config = dict(
    num_hidden_layers=15,
    num_attention_heads=4,
    intermediate_size=1536,
    hidden_act='tanh_gelu',
    norm_eps=1e-06,
    tie_word_embeddings=False,
    parallel_block=False,
    init_std_o=0.00314,
    init_std_down=0.00314,
    beta1=0.95,
    decay_shape='linear',
    train_tokens=622000000,
)
Each number is 500 + 50 x the weight over its row's rms, rounded and kept within 0 to 999. Layers, rows and columns count from 0. Numbers have three digits each. The size before them is the row's rms in percent of the matrix's.

# down: layer 10 MLP down (transposed), 1536x256, rms 0.206, rows 713-812, columns 128-191
# up: layer 10 MLP up, 1536x256, rms 0.193, rows 714-813, columns 128-191
down713 108:584560507562571549509512531466499544504497485477472374530493508458490593505470511437554463461499546577516558533390545385593510398538473420473548441490555494474416498522488519474541475525540387
up714 097:448476451537469533465516401484554545444462516592435478486479497428470410532517514461484542447382455518391504429471462491401533445557571630546522512498533500429554455504426444598578541482480435
down714 092:602548459532515525577517531527506492541459501418484548502465522532489524474547506446487490482471524413556484504611544459534590504464530529625436470453535458536489499529485540419518518521524515
up715 098:560562454522385507558438469538473408502400564506536558602491467547489562542531548507464534444598569471517492513509435459517528472507469455522557479492457550480493488476598467551546439400507499
down715 098:480508435518574480531430448599520523358502510528459525626498570439501541527520505468438611473467500529461506448544596626498508447432461524426482534547420542613528554519517432578424548462506533
up716 108:511429460553468468480466604481408418487516510506419478465564486476577463498529434479488475628493483483567405481473483515559502524502561590453564529452511430566532445500600395500507466578452444
down716 102:472412466557473505526472387614525529524414486554510475506552470458575605476467528521561606471496425569591527411452428463523485539447571540542453424556560441467556459535450505480436438435527527
up717 090:476551534495550504496495594560475543536472581527495496517498551516477468518475505494487465481499468571468487556585460446532510526528515469481574494634513454457538454561530492488486519519527464
down717 079:558505497531510558486409430529585511475461478525407484484421554470470583515443461529535502504556560449508499417378463483490465492573486488488451484445579493539449556527536495541410508473446544
up718 110:487497456542489345364441469483497529506476560474521570523511478560468458454488455494533538492493521465457461505570433526404474510510432488517514512565555560439486508523507458505519398624471495
down718 102:524489461504467447606537418566544517441510428529470490483553467502505504526504525490483506437488379492533517438447562466518484502405556528422438468450440571519528534524565538533577554454527412
up719 099:446502447581480421461452572392413526512524437437503473513490548498551504574453527460464509540484470550490406477483435510537513535516494458471442372513549493522602475492505637435506550564475519
down719 102:512470467464471480532464416611498447499557573487435502530536487458490377573467438568446523432515457558462520462524540517562467434471522485616458579583459469510416506488447448505497548550638516
up720 104:549494524563423515579465461498461464536432450541560548453537424425599462460544616446527514407522397457519417511508546510482507553463453563529497508514512582512507559452462537479446422454395485
down720 100:471501521548509536501472446467504533441374580468547468462387557557475543481492508574449550528459519522494518502474557507432418479456542461416481495538507460495452475509514355535489627462556512
up721 098:461491535519480513493497512532535448507518507462453563475510556485442509549491472438469533498465534614453545535438438580471514474515577511446513508538578504505525525552570532428598455493495496
down721 099:432484446474481614439438482457478418549454414438489523440521561481527458476409457513442559474578479563551590544479494458474519497518438502543400479463432483548436430591536413427488529352529402
up722 095:487524480494493440340459472509463483476495564475478479510548414469455568546419510481417465539511521466478473520404498465519455466515475441451502654503477474429499415455503529455433452487559538
down722 099:469501480581503483557520482474581497493511473530567508540542509481491500587538567487389645520450528578532531462537512536492529496471530528588504492410347532547565472462568486503464401486401513
up723 106:410556579538506542503523453524518452525570574515510583467564479548493416523452602586544526491443447545501495438502463479494573516507534533520528634491452480523545467415465491540462513522453421
down723 104:511544486486516488529511524537455506449455515507480459491544574587479665469523408468512572514548480474509545451428560547410578485443491483489410387526488517591505500544463478417485550517481491
up724 101:517454451458531540452504409511484563620507493531431573561465430547484524515388517448514541452595478440511459493530500427569434401508475528511548470501502411542435450517541459490513500511405482
down724 098:459497547504460627599452455528538486442472548457540477571451532491633568558582503496551589468467482481552537403496471514447547495491526477523475427507534429515543676551496532529418447551580464
up725 100:457548510393414445432494399438465487434581455446535488495485476509545548576526534438537492485535463520375503472570491460552551523520518405445590500556517504474503476527566446489535557534534424
down725 099:551460491554457455469445453368565452552486524508440433404490453483525625504480402500415536578571411515430467457517447510573492570518501509450617516485487550476596496477483513483460532499508498
up726 092:491614485467393463473480522429470476479455445431507525570542514477500477515434573566513531379489480500537498576496415621490553443551402427484457456538437418559512447580465463503572613558488421
down726 094:438429383591528463563433466463554461534475474508545491504468514430536543562508487536552449524528571522548466599524541415517438574500561439473382509499540476527538443462518468493480561517538494
up727 099:583562539528627540462511464504541485546524537451443503502518415560568552404472401438528460467532499423498548504507570530532561516495467552425559515472471506509540439471516522522549461537591453
down727 099:521611567520524468482435504609481496495513494510531426452461484492529474509524544480480504615575497507441512459589500444514471485512434546494435436532496450528534553511472545519551544476504477
up728 095:462479528441516482420562589447501493522451490502484476538433566542550549520491472504450541467434493562465543490568417551544501497461467487542496511504442417453566405449495542455503513620513430
down728 091:570576450508536512528561581509456416480519476491483621462570455523442519528399496453446483567504542496472450505561535566518453507464433526480395439495568461625511581528540517494420466500464483
up729 095:518451556539505596535443424423461572482486562470440529613597572516527470553549524472457498431477481555506471501508442470487510450512475514555484449505501509463458521540478537493429490420596514
down729 091:488470410569493459456544519521521534519587566471500428524421484540521479523462394608548523534468511440449453550437490528532477549500474538510497592463589475524458489481480459572556450599537414
up730 096:483498432490451498555474489559452488462532450540427596485542463466538505461515476504461533516619525607449563513562558573549390475480520393502457498443526549561529449490513493440455492473482429
down730 091:507528520430517488510502468495497416551479575517598476587600538558479427549548398474626530506416541424462410523498491526509590360498462564544489460480485431469486486457488532464561487583615551
up731 101:463488433456611577476505510446466550578493401530503448547570480502491484462379485527544496510479532460479446526482534488462447475555471486458476445544487499429521546572470486504366467409531405
down731 095:542522463515448427512517490513524456518508471489510515448528521575459502540488563481445494450450462548513486598558475517527494483436538511497418628371454569548525501585530513611526515505509636
up732 099:562523500483501531517453457514530483516446522451568490444530435482583409522453481418554510471497471536410535594543619432502578391433565387486425447452456555498576484562463510531535428506508471
down732 101:486416470520533539489472503475578416454566465458532447532472577481468518434454409581485429532480557528529587453474437584480537504503558532524557478523490461527412493459582478517468601525496517
up733 100:527501437550483442510415506523565490569566546539490510540535570549445566429531447429492450518487515521608373491494550477487565453546488508534558444467510436555388450526557530414449386492480503
down733 102:455476471442516466507494510451460470476434519538543492429502582493503511499500588527509446572557536531465492458482560442412491511465482486498464637549505448475523484499469531451482578498450515
up734 093:511609516511343487561544487507462440491553519404550494484479505555469605546446484514542363571508512476565430521510470612438607473477478492485560412508468535541467498534489484532487455555517458
down734 081:535505580602616460471425581507559598478563499523549513523469462446564402469505512502446584558535570533452527461539537525521387499547471577548443596529530424475501515526498453498452464420528502
up735 102:514439435541506556515549442472525527557506501476533481555566576480536450506421487493577523509424442612458528554506477474412435512497603536550446583475523468540398451532519525541396493527497583
down735 104:518480556447470527519569504452519451529585502501391551477591445419473511406516514469429583448439414502533433543500622540523512519552439508431464531438500526462489449462471476452470534422599525
up736 103:413437427511542614420534622405453534488451512502497514536565538421571440423611487506569530561474462493448538430461470538517553549551526515522501584397445467476517486462499470476515406563476484
down736 103:533482474541391439497543441467471492473538542485496416444538460468489498525476540537432498482465468519508603572567479533502496468456524560397514588545477511626556411478458593469529486527594518
up737 104:441524571501523529497540552483578532483596425487510487551468530544498610546457523407500527471471528511546461471473513482506465447525615495569530531506508500577470448458510488545513482447535557
down737 099:453560469554482532565481541465474543532425500544436483526545590403555540584512569503399502528499463559596446522493432481565451478486545484433492501490557557513497525628524491552562531457510547
up738 097:536539468517473530507567525492527468540474548526521478540480465495523509498544466501493400499485482429484485503561468570483454504544546478562487431579495486496475505593425458570481452482616505
down738 091:471512502477406616535399549413510618518456418463466489545433460510465476491490527510596471464457443450481497512534526521422488433460527406416502495392517491540570401484521489396483477598438552
up739 093:530500460446479584460470437476481474456546427493481486487532547541415518542531442476548530471516396521535505552580494593533496445389494531491506437492504553574397506535539462513514605543522584
down739 089:598545469490555518543497499483472458544460567465392486533469479519478475513519477492541564504495511516447520570593516531493531517633387504514516412511539427475521570500465586495447465501416550
up740 099:546457424519485489436569499430538498526460626555590358481452542568442562544502511482445414509548471520513458479390488537500469475567539456468512481566480447447508534509548473478499449556539500
down740 102:401455443440487558499564438538556472506535460507532457468516548477532573433430414544532494550473467472546515485585461535517472461495449460538506521511392559444428485364557502450457558574584495
up741 103:441532452447601554587543529515466506528493478455523493548495546510480421592477607470522462471504529504544501393494483488408562528561460447437516552456480511493545543543513553446481461454443547
down741 102:536531537513545533427575492508372478497429432487544524524447551564505492488437494574543478582495539522540504548519506592469489566451485494533570515408435575498425552528530468536566640548414483
up742 096:496476547475531451527542392511484469429433449476575467529539460544512435498579464471472606406608495504421462545424578488509440584549535552483503612461504568542497400479542603509588474556453481
down742 095:487523480477510597478478517434590472542504420545512380481631474551598504559543605417447481608493473561460519491491453515447598444524464492530577514547518384546582560547503492464399525543411537
up743 099:648597499496498520516461527400442376568504540468535428495465419484385527636462531505487485618522498488517598456497539490612521512522465388495481461542460592498463391520544546488481418508496533
down743 105:534431511529373518469422469549448484489571544500457454482488425514553562504535544516463390501523463613542564401516516540594504499456527479484540513570404553465413457488571566500451549415510490
up744 107:450508584592470475466502513487476524522459498485469566528482482583586480502507483564416506471462436508501495453571543472448451500508438443552534451445442522431429407438460469500540586449428462
down744 115:605467509434489488453535503456465459521504402522483444590558501421536559370536492423522545508509471460542548502431585429468455461482482552407463485456494472545440435463442535513458507432497415
up745 094:513583530528504480485492552472477555528539461487601527585564512462497496569448455536449516461510478542428496556459462425508466445511567451531477517483524495534522431353496483538459451431464502
down745 104:534453401425532485477509506516554526533522479499429548468429450393408502486472535596507420468528495472442495483475447495531556519485460541500509517497447562568456456585482442501458514560493457
up746 107:490441606511490460553459572502406460492487495475509486489539616597456524539485420456535536498464542545519531548515477498507527498460525459462491509449448539500445484469459471478421402587488495
down746 076:600524490502545568470420537447535507465582611592529490531537469377513460515474452462582579520508422545505494554447465490526489468608464458581436541502572455499510560636553548453484531496543403
up747 103:476405489406479603486419504542458495592484464532523553574535458478538523523462495470512476559478485450449513507553410484454482464509536553469482496458367523434588387464536443502493463494579506
down747 106:588489520535321483543472513484515566532500603533535447420414495462470511491590488465542444556479502591473442457560487502486457453571383512482529427462491506511548525521554427531483502533449479
up748 130:555516522563536552426474489465446496483566510483367519521422535478500448523434527507441508498535456468490505475509523535476484481552556503497538504444474537365460453510485539414512494433429621
down748 130:537467513569538489494560402492471565416463497548469504517473465530450478470435531487534473523578525523510522480540495507599502448541487516491557353530478549384452401453421602531590535447503492
up749 099:542540543469538489531467515493505503489501520571510480501499561530476526632432483569429490456518446548493473517516500516443417543524537424519549466438563464526449492512489509430491499483441440
down749 101:552448568473474567466453514474406501522529440413505476480544450501553532446553613482517451439475526468465429341496507548498502502492510577403463529471500658575503484518480468495552534477499548
up750 097:555517623549487522505496527563476554520569411428526591544538487482472466469585545495522429469567480510488487545605504622487446534560536409522604532585516540475515508468539637420550499577444518
down750 095:469521412489472452550528463478529431416482508611459452464527407499479497514511400457528463547486611486513464496560515477398479509362496441523471546409489545424461557436502425582428551480538554
up751 102:494523390496517560485478461474474451480504573555510516514465433558510472494474429552465478458553508464524587599388473568580505537497548516512606416412431470549513546574461448456421498516600556
down751 095:531592493574434410553557421444398555495503490413554501590539502501484509505566541516579428518503411500501541563534551499524488529475439452454504496465489478454448480517516542440452529486426563
up752 096:589502525455400488492481528524561472409482445511582479466552480533471593481466501517487446486603558523489490552453473513530550464510502526466446544529540435506505551427423533451440509493482497
down752 092:581485390529587580518451526447415509565507487544543518524509548502442492518526537528508579530544508512474574497586517434433510452527562482513448539456445495415469598522532431491478530434536528
up753 112:433476513560386583502492474514431561494424449540454651393532374506532440515586468489467462536510489597435411468463565567530525553560472485491589485492479416566533531490566398508467593579477516
down753 108:418503583453604490518470477449537491464612437490459465503484535529511622458416462542479563478470522525493538531468479420502523461525542428498524495500466607481406555495535498529536445568539491
up754 097:537465495521567515500508530537621533427462465557566448549555467521491549497454548516448468487427478499488456467539452483513524544494496594625520457547507528483477526427566403421538400456487544
down754 097:485469500570508496492565477388510480544472467502487460445467630510568551519518457427523494440506537478523490517494519537556524550494457488484582432509460549563547470478419561562556484531534521
up755 104:518468579483432487452441513413482537482455485546589495422402437522463550520494536429583478514581492466501558488513524407458410442519447572435455505505547571513434447480566451531564514562476394
down755 110:470498492575505482515565525514560457496432464554549482475543504416520579496533483537537516561437485621435637406503482487558535513505519452497548407599597398526486449468566467437537523456443552
up756 101:438551448491588491476467499443546495591505537437508471496482534560476628468508597599485461639604515531481452510398518555466600502475514512474525456590568485466460507486540515523455374533505441
down756 098:528635567536393537543520541499514474416514525504500544575523503428525585505494406430560519415407349458556506512585450454525454395412506457513516476428486535525540623596450460483492511530478518
up757 097:646489472535490507566427481504507424567527561511568463506575445504435516531435524543545528423449533466526491387447472447496420525536478491585470430470526481429503493608455534514488501518593433
down757 101:404522506467529575527421531531411498553568423484412474372523518544531423481518426499473423480588475537475464481513509481494440502547539527511500493515426553605524535381473538490381536523441449
up758 096:468463566463432581541589524470384523507510550534548416500463481572456553422449549485480509519405522425587542460491484476494564485548472549511546463504505499495456542528509498503522501594537496
down758 100:491480411518425495532489461497558483555469472439493484536602534441482369520516495524524596555501529541499457443472445436462517435465512496577447614498512476527581509522475475538444492423405512
up759 098:505485381533548464522559477465436461475506480516569453546467473558443510396492477445431392492609444507503498516510429468524582474581416454554497492453466526448572544440503447492577484456513476
down759 100:489503490522459554438459444572528538504532498430460533486366565482493527555486516518536571429488524443518443490485511513417565553442455528571525460506542470441514544509469533458532574479431539
up760 112:541448560540627525445508533490408477484541474535430494450556591528510583541446548510471485458405469625461409517500464459410428515410422440550499385500547505548498470547522514490540519452497499
down760 110:459581503483445533497488494415538534470447521462497419575476433490596511481466408490496478444545516519539470469493426418453479570435519491460546600475634493521470504482532515478489440490504438
up761 097:588520459427450507519470572529499478477602488487514448465467463577393464415486565519568495421492495534516499473542447535437531426430538449556517442421475452509448560506488515410503472528507512
down761 092:397487519451528528461555585497553598469452462521445412494468510479577549531528538503456607510512443520502494505499451438511547453477522494554448441460555506474496479341472427426537511571540436
up762 102:549459545391527566424531535500524489501586473624547468434538438520476495463489473470509600524515573402518525476541517563532466506528433442486610473496529497458435443427498512546492472494467578
down762 112:505450445493441459447518481419493527500474388466497547473479477424409485498481454483574524583468505525569560477492545457522500506493438416577529509554542493564512470468420434576501482547506577
up763 099:497474514511538570532516497513499475432533559430520482443514436559577546499498413556547336561490554507539460502542452532481572522418440421518552440495446531494464398500528518504444525512462501
down763 097:474479472598470534528478377475426438509472496502433553468453459426519541456474415512573555553562417525484580531478550482446438451489448443460478398513527477439484510561563429464483626475428551
up764 098:480475572481525442490538511516511473568537457442565470501619471549472507467452471490526551553499406440574532438441475568350525482503467531525428424472530553487439499459476455458529415498510460
down764 081:581496431540534588428497488495438477506478513530504508498506505463601498454519463431521522510555520516473480570572483482462478485541522497465322512579596553515510538496519480538582532461487435
up765 092:476541487521452519519516489502435452416520525470491474534550493507567446544497439486569491488517469527568498574437559511482612477509446418561545444458530469510485419585522461477576524564543494
down765 097:456505476541359508472524467534480539472515539468545471486572575482441555488475550539569474446532598562483450487488475517418517386622515470546474571500525496521522530431453439452496551511574575
up766 093:547587398531593555603447492520474454499512493445394454547590479515514478584517360513493430545507597484416503495469460456432482425489492460545444505528504473523530365535521502537523497532422562
down766 104:461488560533458481477517474572438525499469475559500436516490465569562573510553509514494542541556423616471505570547563591434364491489502518457546526527543517423472526447494452484481515545569588
up767 097:489434409540487486512520516561499431507446505412392494464495531415495521438489527475534545511587503455517536469467453457596435416466442511561503530487428511490479449483508525558516539441569523
down767 102:485502492491612515525510465476505619416490467494610469518467401510521519549485433498534548489546491504546505472469465477495485553520480454465446448425565457466511461520529509528475533481471437
up768 116:383466516509561448485528512524533475544526506531543501462515591561512572465644484567540544545524542467396433532488517482492573458528489438518442552592502409535453532491477533551530513475519503
down768 108:475476541469492501442588411405552488572586540494411493509442459457508517550475522529519422490496551465477438533486517452528481564445467543491530487566459475482396436527457461552405509534479547
up769 095:494501464599497465476483539501459526380505481513536486582556491447523594552546583536426477420457409571459461503460567479552494635523510558532490483462466443449531530508525468508421496566453462
down769 100:517513429452513500507531426505539511618488524544491495536469510562427512508483491467463484528483548511487528512525441481521487474470461589511459468445483477530485466455518546651467662512493540
up770 112:501560430544488537504425574418472501402455372524495554480444473533557513505538530536506529547520497445487454574485506485531408443531598416552517573491416529533595445526523535521484568527522517
down770 106:492551547578544482513483481512488518461512450484525514472433553506482530488502516576483532481515524457596501470588526448488700478553466487541465504565517473476476447467485469497506580566589568
up771 102:459599470471449521432540393481500534548500446511506451551589474490533539522523503582543520492535476498533455567406514488425452570382355470473509497545445495571521487431468512461470405540539406
down771 109:430594455433477451473502585511513503438448571591498450615518502564423473504571512457547549521494509554449641485601560442477465536479524484545504581562465511423498465492561568526516562514525467
up772 104:443534436382536487461526540525462512518470579461444532442577523501461417503501487524532385483492574508430610517506519455392511450579519464512540463502548464431531571543473434567506528535492501
down772 094:549512550570523463597441508522496518494557507484519499530466518500608521645497583541485514482488427406568451520464485549470506550456558498510430496489409539577513454519491473467497526509484521
up773 093:477603551546534465521538458506484431527416489436406494490475537451440489548456448536479467473477553469428501475501491557469464468511507504462436560464511535589494503479530378493502452422514568
down773 090:526494472613362481520541480523541582480530411582575424606486455468529436441478445492582465547578534534510525548520518459442532499491558532452482499544460481513667507545484461527467564523507474
up774 097:503527475481536493509480452499559506454591508528583416653505492454525525458521511466541514477425432525557507515486470474514538588547460542421531539602512502548474484552489436536534594576541593
down774 104:558512473479520501534550468490561481482473484579535465516473437574533535496483508500566468587470577488598436488475516374526526526508542580529444581482532493492565482483501488622417490448561381
up775 095:509543499528444496546500427564484450527544466552391527464570524509448509562560473482436589501455531405527528535518489584489432486498454476588470484608542514503497541536516452488547437535517435
down775 096:425453524479463538462495478434554530506411485502544444515471512492566431503461478508513457595529459469467386504424498498572458586545566473452548529505466479444444554482462496455441512413579503
up776 098:398517386543512448429483450474594490443573523476515472547525420573437518499497444459449475458501557432449533509517501446486473575552526505560526482540580466446421499451494636549477520498568553
down776 101:494456598507439448442608461484544449544585465463494580536403577449513506563505496570499442505552610454447521567579474522482537542547408564427438433508505592540526489574516465496483450534468521
up777 102:490379482448462453431496429486466510495402466495521464559506502527476506447450612484436533466468478532517445490453531472501537485594497466530445374491606640490435527553439533560550434556586557
down777 099:560606461514486532549502587444569519448556501496497391484506459551597480477579527490523357462494376426486498433553434557457439434499515458541611440557511454453512422378514536498466464518460474
up778 099:492539486493521512475446493480511452584414457465468572394554509514452424504517492437527583564520563399494532491475457473494450549500535571478437446488499494499441492483413550517559487451425499
down778 101:464388442493399524556488543418565439440451575397559393501478514482527438437520530507489460494545442489499510439455478466517422585470521499441422537546527498522529494473548545468547454560543562
up779 097:405472442459443426495485505506426477486466460485427603420474457447510501615593472486547343540447516483528492498495451439486477521526501553592566516517513489545415443476582469551581401511570546
down779 089:564544556489521516474540443534567493483510545494559521527513453446460493483551455429464483574511522507506430601471549364502554503561417497445493424504500486487451435490498520405404530473481517
up780 106:452417474527550419497537420506485458469523546508458455456452415390493505467454617584545451614508531512546495447456549553551447483504471496434535504579543487490504496528509441564466542528474548
down780 111:475559444534537527554506581480478536481531462525522405489472413506583581455489508394471447489564487482531633508427527492486497520522524474492562524494544533513605475495438417546566509522439531
up781 099:477508414485490581534546602459431512532546461533479493480520458472558496545546436490516432593484485492428530523579445522566513511512670480480486501609496462492487496488452484496501464556502429
down781 088:538535601544513424533466542474524496511485546481546488461451567527470482477543528470480492500521465416514509484460547519568492554548425471467498470471461488486529549464567479497389496515523467
up782 103:488484514453449509440481570460474499417465470565475601516507441480499575556504470483587430453581470544561467530555541551494586455567545463387505455455468465461594506557483470541581459556526576
down782 096:486464431553483531493592562496573440496480482426586480435508480467583417510542494511381537519448588493527489462578546511506472528506431449580488495542534594554459549421494509528454530567574498
up783 092:396518524465493485552494479533517510527484502468468485556618570530478558520484549502561499551440507555486479515532556596516439404497543401596529500552424476425540550595573445570577519461530601
down783 086:643516523456539447429520564537511370510516484515558467512458461495491327551544437434582542504538477502510489491509523438425542464466464544532429465460557590538421532478457615430520589488507431
up784 091:636478495438514500513456473468560561570560491462492507580468401652457555425528454568509493516533527366488490486541534477502450518498570406417479544490466466470602488467467541566525453440528462
down784 092:421519442557580483486529493574503490388388512421480524449448494450563447530576545433452468503419537549463506475414439493466522526538552509576447465489501518445440568567607537456483553558466524
up785 104:504443439540475517542580569554476497529452408498532462514548510568459441607517468469495482445547463464482570465455493532590515470542531456492588428460526398508466551548456544519586525705447489
down785 104:444571502492502526455554543498445378549486495507462544483514531492469558504464551540421418456472512497481538509529479532575589454489435522461551517571463451495451513495495531537534456542498599
up786 098:511570426567539470452541519543457500421509437571436508477490504488512589527478519543564549555453447576468578483607456437493485536552436560510474402502421463483578395620492499578581475446454451
down786 107:455438477447396457516429382560538525484527507504393557424546408479539500503534517496502553554471513529464494467513469498466550480477528492547490504488454524488497472502474527497432498549433512
up787 100:669474547521478463527535525419514522475505564551596524512498476555514492568447498622524531525605497449483518498520487473467491440474491480483512529574535556423527502471476564591500564507493487
down787 104:560554464466490477543469482510449567461557601453495510482480483458446560460497546451484538572504500552395470426538606532499537525536438482424477464442431473489375517553507524501541448405553450
up788 104:496460532457530604548604564456414545533564377508505562565446543491414541570496475560493498517531557531456578438478508523423491425512588507532437585552465504536557515491463507545538494444533537
down788 105:487433520470513405549505460504528425487507448520543543442485535519460505605491476461513541499514638510551516547580504517549464549541380517486460541500482509514552573501473524431456485535488474
up789 104:422521386487552557444508443508443386499480492470484479461445424581553456468384489529587471482511530566538492542550504414537520443490454448495551503587521524471498508599438529512529452467454565
down789 102:426467560550463429589500520533459475487514390570444430463526457494479460512528536478456330499510527469522415560438573567494445548482484567527461480468452533490467393548531507476588508456527453
up790 098:465510505432584498538551479464479490475427465476555532451526483472528536549521584375460498457525515504418472537483566562429522464502468476528450416514482505453540512475496612600446467531488561
down790 104:505525506504505495499587543428542527463431431539490494529513465504528543544539527538530455574513473486464528530466535470485526478418549528525606441457467386555588593551570473502543570447500425
up791 099:431550428392558582541547465468533558554488554510462462512434566542429512479547434479540546466588565509543556649539476553473467524580425481523535493525572518603443512623514469538593462457553546
down791 104:433510478506459519482444485494436491499501525528459457523577429459539483487480508532385498489487495508413454510528590493476499416513452557506528567535533524459435468435531451493416512478513430
up792 102:561515532499559546490439494534414615482573507547525435438523520482534601431372577516448539592493524474471471497531448519467535471495534552547450541515594578497492531451518475469483501490490459
down792 109:515511429476526608506521463476486464481493529587614510581455466560464534442472439504428460505546466496568481524494503439436509473473433392518448551523386494365629487501550463570519447429509548
up793 102:482540448459551457494484516549543517453472510413553466493518486559590484502504546547474513475451510368512466542558554548470549617550420501395570499410503526459585480543503468525504457472565501
down793 096:545431540594375482543548429501459492505500576412516511526491439461388441508450386467507478463495537552491502436473481488518570486497564476515500480514573496462471495473570439467468476540575491
up794 102:548494500520490561439533497502517539592436430474435507517488399431536594554396500447485529479542460486456448491507572481538387556474555395595554593440410483445521481548500384504499491507563459
down794 099:499513484492434506435501524537554432544520510530423477518438552497462577473517507508553538537436483424538527443485482488601520482551491550469550486458576464688627389490496513537489533384523472
up795 099:405501508487493555603514504479421415456550465546463515482542504455568511548423457483506424469605502470528500510488441533503385499512537460451481564528525542573452409450510569532391458572435385
down795 098:472454433512565426446503550476457545521495602475457560420546425566481491477556606575497508463454486513529370522531525587597538411527553478422465421453474447531491473502524460509543529530565534
up796 101:450531534488473458363559482474414595494496451499533483535570445455583537439464515561547448440515471521523545614467458536491461457513490510493518535420485520443587561368489540511428541438523534
down796 099:473457502475552476599533575485508500488480450551507492517518570473463477519430436546461483492437507421448508477434496461567533480503542516479436494590530374559483486416400488453534480499484459
up797 100:545491480524566533500539530527476503505461494437490469482450414451527535530463485431516533445463431448468500540461534464508425553516461497609585477529466580456449460532408486581508542457537483
down797 107:445489572470581505526510581547549455475565460534517468447447440502494513485516497557589487461368562558522534609499515485487474538520469425547479485483569527431540461483497385599491545482457494
up798 095:559548564437510560429524520491506511541612489499427511461475440569523562488449481436503506532523498533470462459482523460551507452561443507572481415519498484571469500496494499420466577483482541
down798 096:509425516501527467667463472455545512417429481539644547533479532455445549523543493584509540437527471523589505492510503515552523551515558476496484474426411528430472432576482517498459522491538536
up799 092:446455533450463521505540618494514510583521466455514443487504507465523521517445454573541577523479387428506516498570516507456582519385517494547533458595449478439471561487385537442543523470540469
down799 092:493491471484486542439373438413583479459498543436552498523503476462488508431516438510475425590542474524513420522500525475455486483575415483427463537484470431476552539491522502594515531519490471
up800 103:574594436512535502587503477488458465525449500566495468445490449542412498557528506507501503545494568519470425475424449439484463524540585477550486535521532506475570467606410462564474530582568598
down800 105:604467501575436470492515576489486510535557513507442491502475456392571480565605509575505427480526521509486502542471496463537461516475435513474492540490503516417557476460590434522594519487459509
up801 097:479544529539474587571453537468470527540577580309471511479472472507552550279623509498476439556376481463495568517472450484479517530497528561462517522472436459503502497498481478438561522551553464
down801 095:607538519391443525461549455509526444493495593423507448434486491471421497485475420538510502468379507624584434442464487546544535479511525552517502496460518543511544540525528475464465561544577469
up802 106:517483443440431367505586563531573535519488604445440518541516602539446504549476489551465403517390550506419496421520525519492424561522488381422573498553600537467467530508508472552471569454490527
down802 112:547529522516415443557540515556444475487541495573434484419488498502476509517529526561464518538484582475515523473493621410507491504501614465555473478485524450465568524582451546482441542542542598
up803 101:535504519523568504477513480491529480542458501546435539451498461444635535415586634547485591432476528430432482573563518529556466514532501446501456450574539429453560540495440485552644499481576492
down803 101:554440449428518554577432443521506530427525494506424481473408488481471516439464563504461529538418502445579462469574534516606570528544585568577533516540486474494476491549567435490507474582605496
up804 094:393509440521533576412485419417469531487539504451532448540559533583437566542502506516508477512482489549555532494503460436491470498489480513502501456462522448525444483488497530467440459520613527
down804 097:497502584536593520421485403548466475505642506561485468448496536396425393503514493475594494440463466552461432523542449496535556501497453446489470519480406542321532620490505547491469484453615489
up805 091:486523478509582461471428471474580418484389522500542420530553535607422420455462482507523526517464430554556482563515436507504500532553433438565532529466422441579490524550527585509477477651471487
down805 090:516535499395510560412588532563541506518464613536500487468483447414554481503558486448531507565485518545495464483483516497523521555410515467542468465416525606505513487431532490500468464474531542
up806 107:528479525560526499527478449500483505480475487544569620509417449567466502532544490501526429555532479576457542615472450389533460438404436513479504513448524566442543514530546538508551547495434495
down806 102:551458465566528570509509489466453450532540481449520522482544496579488477518522463526546511521496530568564394524590514502537500583448520425492533444488489514578563544465415473383565476489486560
up807 091:527569475444493496522429597499492491484519466547430461596596551554532556503533454452504544548398534582466529495417459517563487489444415486512569464574430466549571520535466524500513535477568400
down807 095:466540518488594476460546474589514434482563467503511617579509533417464495448421456541516443515564490493515466497495541390497545508488508499542466531550477515548473474475460492376457513564584505
up808 095:455549488442505469432414516414526573497586527470457392497425437582592599496506531418477539660443517546396504501465538572589459493577424443508486454538382504487549571545528470508468546507454441
down808 106:517596445496481517439556421504407560528417570500555492545499494488588526522553495497408398491557462565601391493571497520431543588501519515549419515530443434450479520487460531489530562426492452
up809 103:465567490447493527526400522509439534484456493552510556448520462471474414526419434598463533434467466563491587495463507536511454473413605493445435517545559470568503477564448531523413532581538507
down809 102:534541518456419576584504490572483473557407499465516398580521513440441368565556545538467410545559486570545536463533494515460547475554552606547538542496480547521519503460432537552530556519501511
up810 099:554520527498585593503543567523516410466468564499515408468487434459543631502483533447487509479446374548501505608478438452506527511565502549552474545387389582450497506469530435490487524516441426
down810 091:484503429519410502514457553495466600502481490496516645442507520511518504485537504492452481403513499528587503462521469522485440488568476553440519437585605464555493477485452485422442515452474566
up811 107:523482502474498558593561566453525505485455455490591462428427492557569567457425488498437494416501474560497561429534600437411504548519499582393514528453524453509582463552450628613518484461445505
down811 104:511472497513468407504483414457458466456499525457513499535494494526475597387573559468525549522492451481618513462534555389611606528473540460379539505530456536490466509503536492489445495527568526
up812 098:532484398478486577553498459551462488541459482449443557523507528530509404596537408545487468471490494565504469460469525401435468472445467504449499450568539520427465496577536565554446452553543403
down812 103:449538442510485549446490413463498474510513535531475481507469504588525431472472440483553476553486520572510455482553522476388444395596442458444550443430569564526614491518500507648523584369456501
up813 091:529589500511431512564504457542575496490524516530483529480517626546541559521529503518530522462468505498535501456501452488533537521420561586532513531479535483559494505520502561511580511515488575